Each number is 128 + 32 x the weight over its row's rms, rounded and kept within 0 to 255. Layers, rows and columns count from 0. Numbers have three digits each. The size before them is the row's rms in percent of the matrix's.

# down: layer 3 MLP down (transposed), 2048x512, rms 0.0879, rows 619-665, columns 256-319
# up: layer 3 MLP up, 2048x512, rms 0.0895, rows 620-665, columns 256-319
down619 083:130153123160072174120099141091121112155141134108129070129116118090133102150144122120127113153093202149071142170067211108168118130162090137084104096144101115149142115154104164123096094116122175
up620 096:142102114090150116168158218128096098145152092120139163100153142141103125153131110097152146140116114125164195152142155151105178114190103167172161150130159093102146136082084082131106118128092168
down620 101:178115108132133079114156061219146142114158085133097135132172070092068089147127113134139143107105142181146101129132164097172140123072152061115109133162091123174155087154154139144132150183108123
up621 100:157168122133198110140138162153146075186126138144161095141160121164127110155138135086196062089060182135046122133145095163082110178137098140194095138147152146098122195177069114127155136157137145
down621 095:081137166148158106154168075100143150131150137196099154182092075149089129111109081129104151156175122150105173154136137130201151144139104122098164093144125096115132077039144106063152154133124107
up622 099:145162155136161132087151112088144101132143096111129114170158063110081106086176134216112134164095089066127137139116152138051075078091086099142121207140158074135189073103124123167179117133089134
down622 096:095122148134104116126113144161142100108127145166107130088115131132112124065071117135102142120171140129092096087165234086170075150132159216145105164149172166084142163071132119156109095147162087
up623 095:155106125114162118175155144103140109139079154148089153157051122154111115143146085183149062169121066096158120100113157112122157148175126142149111099177151166103178207110117206196120095142141125
down623 099:063190104073173098144072157109150097139153086140107145105104165132162143099115153103128161142167168167187219150101141121133152171132144125163137158109094150112071111100128115075147151121174165
up624 111:140119156079108179139084079094154108167152045114139124148136059157079154143197118098127144153113137134146109140185113132106097167170132124113132167159150095146148093176137142128091102123152115
down624 104:164141082099116099155187168148200157162165093086077155138139136136099108132095117088132113166157100139094138154130103075147113130120098112128095181170128085109164146143113134109123147110133136
up625 104:127137139195129080112135188113065161128102079129150119158114176164112160163124145103145192099106152122100098076098119086081158194115124158105145116146183099175112122105170063065123115119141147
down625 107:113111124124149163054121128134035097149225120080148100069093134122111145094145107082126145121050160092179069168153119185117155135147099125112074080096148074108108163098130140135141119159157147
up626 105:145137171133078105109132113122106095104105061113118085114104106124123166123125126099122171128113095101065137161142089100133115161140121115120144145095194103162124114131085107148101201207106164
down626 110:134105051151085166053135145190129090152217102092188102156122131093131118146094124069148093101189114089153114111121135126106075088132083116120115186177078096093080142122131127154110073138140134
up627 106:109093112195145144157118160048151110127134116057147120102023192165071074133065115167123150130115175091089095163133197138138198124165137148114148127055123173113124136089144111125149190134081084
down627 095:170094163146181115115095100150111147136102122099151114084166116101137218117181139158132080136148141121146061105111093166130140133059093163077101103136112193162142218174152141123108116162167171
up628 104:074099096142108182160090180138114126101078155118121076082125124132150132107143094149114142135121081130148112120101159155120061111161166157128126102170112138108085125118137156152164108102151114
down628 102:150100146163076186164125171108142066101164181081181156101107096152091096093089112110191098155108122163162106144123145125079141125164097122175107097151097153110138114205095146100088083135173114
up629 092:104141140140090155109175180145103145080119139120141148127161142134070083037122175137079129086120127099105081100070070123137078065173146179121120124119154171168110066108122143134157155168134102
down629 097:167096170140094139104108108106117139076202177133148130184097127164158141176201174105160177110161097158119152111124183089139128101093173115174123157139099145155146158132109115145103151125125124
up630 120:036120177134130137169138124129075113142153144162101187120119131096151162171153190103118133109113082148133093169086109094092159118092130067099125138140159145187097104122111099164102130081145125
down630 128:069087120130127091111156115107147159106163133167115170127159128122157131122124128102114156104094103139138116123121123144176118102180087081070122144122203115170119117157130136082116164076080154
up631 107:140092150186103097093091098129082086134118104161081207166123136177091155133070079167080171097131145163153110100075158104158148144186178119128106094060124079117178137107141172086117109133101136
down631 115:084114110088133116142204122183111139130146109112107169094170078195158129147144115121140174099115064125120136124114085138057133096142130139117145146084147163099058144179126108100157085078094168
up632 100:166194171152120116161183142133082094098120073095083114126117125154158120127117083136139091230090156176129098234163177173129086167133085147078044166124097154160092130140136170167107129164126167
down632 107:087116100168115127137131166157151079132095063142129147084091071109096083112118060156127164211173145125074091162184157141145157143174132119096071180103168089124136144133151158172100152087095112
up633 088:123096151120126091123101114087134080107151131061131166037113114155161130122138098136112171130079058086082152120136116108164146126142110094125117160146145126089119095076148098149086123093071177
down633 090:075112114165147110155173160124146113124135097155185120177143119074094189058146131105164081146160147118165123139128098133141129135120155126089113100189061139129130139158152122125113108107106150
up634 102:096157104129145086147081156093101097118163138147161116111128108129127138152105130161027096169125089168137146112101208113097136129094149130125152136150125106113149184167133186073113135166155133
down634 094:134139157089144132122179132092087084094088075160152149123157155166142164148095092132183063088118092079163122161157150091096132173159180099102144137208123146177162131139142106120111124121104129
up635 106:119117136133134187124137149125105125137191150112092116158091163208107148073061106097140091150041100046127136045135125173133155149042079134187179167103196207099080138121116161078098161120111157
down635 100:146070119125153148145137105099130190186044078212180150101146143124088137071110146135193092119157141124085169127157157114137071195110139144087199098130107137148189098160170134130092109134077115
up636 111:210169142060089172111166162152164100090196129147140114125028137182096116081151128126152102132134092107038062111164161069100068123091097101127094150072175120150113109158094086134100086108104098
down636 105:156083161110080097078162095136161151094155151149125150085126094134086140104101142101082126133128078148108126132141186173131121129132145128111124100177114048114161163138179128186136127152062098
up637 094:123135104145082134169144151125123112106148139089114132117127098149154138127144151086081057103130112119133058185170214165154102122120163103127142112155057113122118178112167160160123106157084132
down637 100:116102103124147121078099118066231214126135078062180154168141126087155107109031061152114181115123134141120156201090124129057149131141110124126159135071087069101139145170125077161141115121066115
up638 096:136098167087174084109142173175126156157094100120101093175088098151149108174132100141147086120157185096111095191107129099121127141123075105159159144080099138091118094200151189120035133126120161
down638 110:119102144124167092129099121075074139098163195146098138138146160145162143119161066158105152091131106155124136086131167112164120088100183129121200119115147111131152125101186133058138166094116160
up639 096:155071142091096120075129133069149144149152091144142108100082090119075075107087161158082093111189107157082158069131089092202128170125091145066149133115129175089096092068124141156102146122102073
down639 091:152096124151118138123145135153088092145168181069127136130150191108129096128158131078165113093148100136162079149068106101151137119143175091172024116131102139182130146175105149105108149160150139
up640 089:182117169069143080096059136134163190097182108113130135112104116120163152106148173204124159118140170106120126158152106129089161134110115121143099122063169135101142059090106119094158076136162150
down640 098:165118094167159194127113110109205161178117090127147145140130116135079107154097087119102078065168129154113134100134122127111179107041111099130082103108102175119143148154103111168111168123152098
up641 087:074103156161094106180133129127143181126095167128146141120124088114094097073144105086142142155122092094160141137157155161154126129127130215106094133094193132133093166123172194110136114166123167
down641 095:096193141139184199125176144152177058088184131153113158137092101165080100146137131125039123111121169148123115154091161122109144121153104156149131081142179186116125115101123080117138181160147096
up642 103:130120116174092145122147120121143182110057108124180113158168117140124178122153144195132185158080135094131160129136110112131112146097090136185145152096159159091152140136129149157115052121155123
down642 100:078177178180156148126056136161116133100094103106100088120098150118104035161156173071119161025113096156100091152146157085108149107129109127133086074166194134121098091080092120148140160057156111
up643 097:119167109143199124108138161142100183101103155084151109072159164150130129149120152077188090168150150129174019130189107145103143167162167167154154171151169133163144107150083117119140144159158160
down643 102:137135136100125116137119115194168120071176123105156123086110181068140119190156091104149145143111228106139033203099132107121091091154145125122140119091128143119162102103177107150169130179122179
up644 106:085104078152128143162083139113151101161077143113146156158126183150120088175102114137138151179170176109076099102145130175113154106148119175187164132117146093152102146155135125140222129115111130
down644 102:121063049111159138126136127078124114149103149116084178135095085150067078141108065122174114123104194103057094111133139068106148114076065103145134102124188144135141132125102127087176164119178171
up645 094:057094110115128097123139109147092134102147144152156136089121155184157157096081127116100132099113171161165171132180149147157157134169094098096038114133100102153226152130147143132166114136098108
down645 096:090166140134098137172133125148131177136120164120132142120126125106149161041119115178123116117087119148127084105136139140137141177140174176110095119119100170121116130122151147188122143152134138
up646 112:138122097087124145134070150152115112083142110165160149170080117107179098116164120130122158163157117163083106162129098146133095132207115190124114144085156106116092171140164198172106132059085068
down646 101:099163166162123146053214131189116169161180142073093145148116117189147171169127119115102138074176168116150150135070110101111119121143131144101103097138163065146133122189056127149162189150171153
up647 097:136102122119100131213161140113125191143165106080144148085107118164128067102158133049098210120168155185189163156139111125132065112101112129145173147160162110086101130175159163104107213188123186
down647 097:093131103139106103073130120107156197141127116075138120131153147146142124190130092101083169142178183098133189109125082107094106131128152150188149150115098194160148116130090125111129107122100117
up648 094:118128217107078136099083101103113145062093161127104139080124103093138112120145141172139128113091051120118127129177110143100086130164123119088223105190125126064112106111092136120106164128110079
down648 088:099092130179085140167097143105126145152122118090177156134122152114123097112127066155141088172084168154142139090154140104143129090047171094136079117120130136127139193129175135144198136084131141
up649 101:128133151149141111148119150151134108136182086101157110170153108116103112169147155112119107091139096164079042137170185173147076149153103104131126090080135131118123182088099098073161151103087128
down649 099:088109139107132153145151087208125133145133177110153102119092134075162097170116181116179159085113191184124172093081058070071129129140173136101146118107153160133128074170108110129116090198143055
up650 100:143087132153134160130118110069148132134127148135143140135123134073130180126127142152115133058128123149152127165154054163098154136170171153141107076107123159150082096174116127113175121163073166
down650 100:134145089122099131155107123152164159189114132158080114152105121132195136097125154135087122131160072130193083170076102137127127139150105083122113127159118114118086121085049143162096033157106111
up651 100:132124129168121142164143120121104139138138147159204174094109154108161128167160117119111196148133104130109152185109108136123163149091131105148041122148092103065136174113153143073146130149148093
down651 106:121194188165182104126096182067120163112154111135188170133119124217188182132128146163141129098169108173105111140141084160142139121183158147106054189195115118145178165101108159068150047092125154
up652 086:146119117131076147064151052114094088133137170154169146109117147095145049153080065132079164087213106154149144098163082130121178018129137115123091167085112129127089147075066132139123152143127194
down652 104:095154099151113137161123084134063102105117128074123122115124145151103129107138128127131113142102111130048135112096171148082136126133158139134134129101077138146119133094094126174127151165100102
up653 108:127099140086173125090129180113124125051124079119125135087176150156129149136167149162142134074070129137065166075165130081143138109188144118102160101142104164119134118167135175101105151111175066
down653 108:161141057216140109105159147133099132115134148141133054068141063088115053090123147176084152093140151096145127136137137155127175160112153168152144156132074144165074127159137089140099118112111093
up654 096:151172104089127144123141139090115145055141120108135130160111086109141174094147105096075154163155152134120169076126095041128136153109169178144105093147108150123173118103150205127108190182147118
down654 097:141134154101181103152123176054102123133139189095113157118113169134117146142121123157144111180118168138098115118074105144094142110136111104103151136104149107135116120102160139047108095102170149
up655 107:171101161126093137080130077202135143133160101079100128116229118130136111107139131177107068106106150168122112161128122099108104101144117142112084128129113106099164194083096153173147161131113084
down655 091:135120107111119119141124136075168108107129147163134145123107116139124128133092096145125186176158108123121149103105108127156138152141123093149167149106154202137137074164129146162126099165166138
up656 109:114081134117126172111055135098099143145129068081094099080099127105115164128176171090070113093083157140090118151137179126068148156135142144130136092144155065151143185132040052116152127094064148
down656 103:104148129152135143067138134121179126142102142187090127071100145109116114108135147065158141198160106125109190116126171126129096182128177127121149144123117100151102116108143127142122147152077090
up657 111:083105131149124145081148091126074112117131128078101137138093109169093140151101139132107146145090091142129107099120137117178158117101096103092133095156181133056131096193127147083126156153160112
down657 103:155128087084157151110182067120119150125065126152075173118138119101169179087115151130115114124106093138137120116087129158114138148041140146145124173148080113167149106215075060177162097060092186
up658 097:154089128180098144133170116174130167125117142109117163183087146086103130114086136139104060158137146074101114163104145166138106123161090094113106127115101134139092082142110138119180154070093072
down658 097:152107142095159202111105173137145123117105146147171118100153116136140151111106146160147130169157111117087161095137138130112124128113150129140098138160138088156179162130156068101071099137135157
up659 136:099121173154088154132096095139117096128176142107150111138154081141103080102113123130074105108110120133122105134115162091146121105182115121123143100127143177134130136093129113134144147125168133
down659 137:078081173091153138082146154103175153178174186129127164117117087112165111079079130204132153168169153129139177130145157134196165184126054100085158157090080111105131104092200091107053128167133145
up660 118:105153154150079106159103096127121152188119110139087117113111094081085089082149140145150123133110106089131107126144121105076122121120128180176132149132175149109093170142098082066093148076064171
down660 110:139130096070151191109106155141127134170111111114150091160190175119173098115169203130126110197162153129136104098153144149124089097104103102079104055122086167131136123093110142148068082123059136
up661 107:150167141127128110131140133081111128101129124108185070078135123119135088133082116146158133102123176193135101168174129128183145165101170145154175104090120130143056123104117127105158152074154104
down661 102:171103100108121153147179142182113216137158050113157153089166060155165109131133111111131153147115131108164150122067099120181141115128074121097127103140149130153125086172171089155138138202091072
up662 103:188077170117097098155100072095140037130153088106087096126164131171100118095097155122116111161143114111074134119098114145165122136173125113089077102190174065118168131077128167157145143167108155
down662 091:111207150149132156106125190107100150124107179157095105140156078135144131179137124105164106059111111135133081163172104090084142138111182093161118114001079165105096113166133146084124112109113104
up663 101:112131129189115130160133180137134112089148121171131141090127075164105137133142133102094107098081034129226137092124155163095127102154095199138154125129144170090143146122149110078144150137144152
down663 092:134111085179150113144100124091111106087133140125112114117167092076158116133109138117154123112091075164111114167130131167137159149139092113117084133141177119133156136161108107129089138116117139
up664 092:138179214171120126128157125153094147139138154142177139092084117167128135113088119175078181142128116084120082130143069103074194133122155143124089111080160149165103088138138111093144197140142105
down664 096:098147088072170126108063086130171122193123079152116125159118128113181133138106130107138110129087122136189087116169145156144117169123096103098148156086113169069130154152167164170091120135169130
up665 104:126126120121036136135146131140163112172079130143147117168095131194063147039077075108127107120173142154106153100127073174140085126132130155058122112117093095121209154148129147146159172186141093
down665 105:143145044183122057143062096095147115128152065132101107139144093112123148145109157125179155120114143104099115172143092177088144144120114105183130186132134149147078088122103113160105131163155125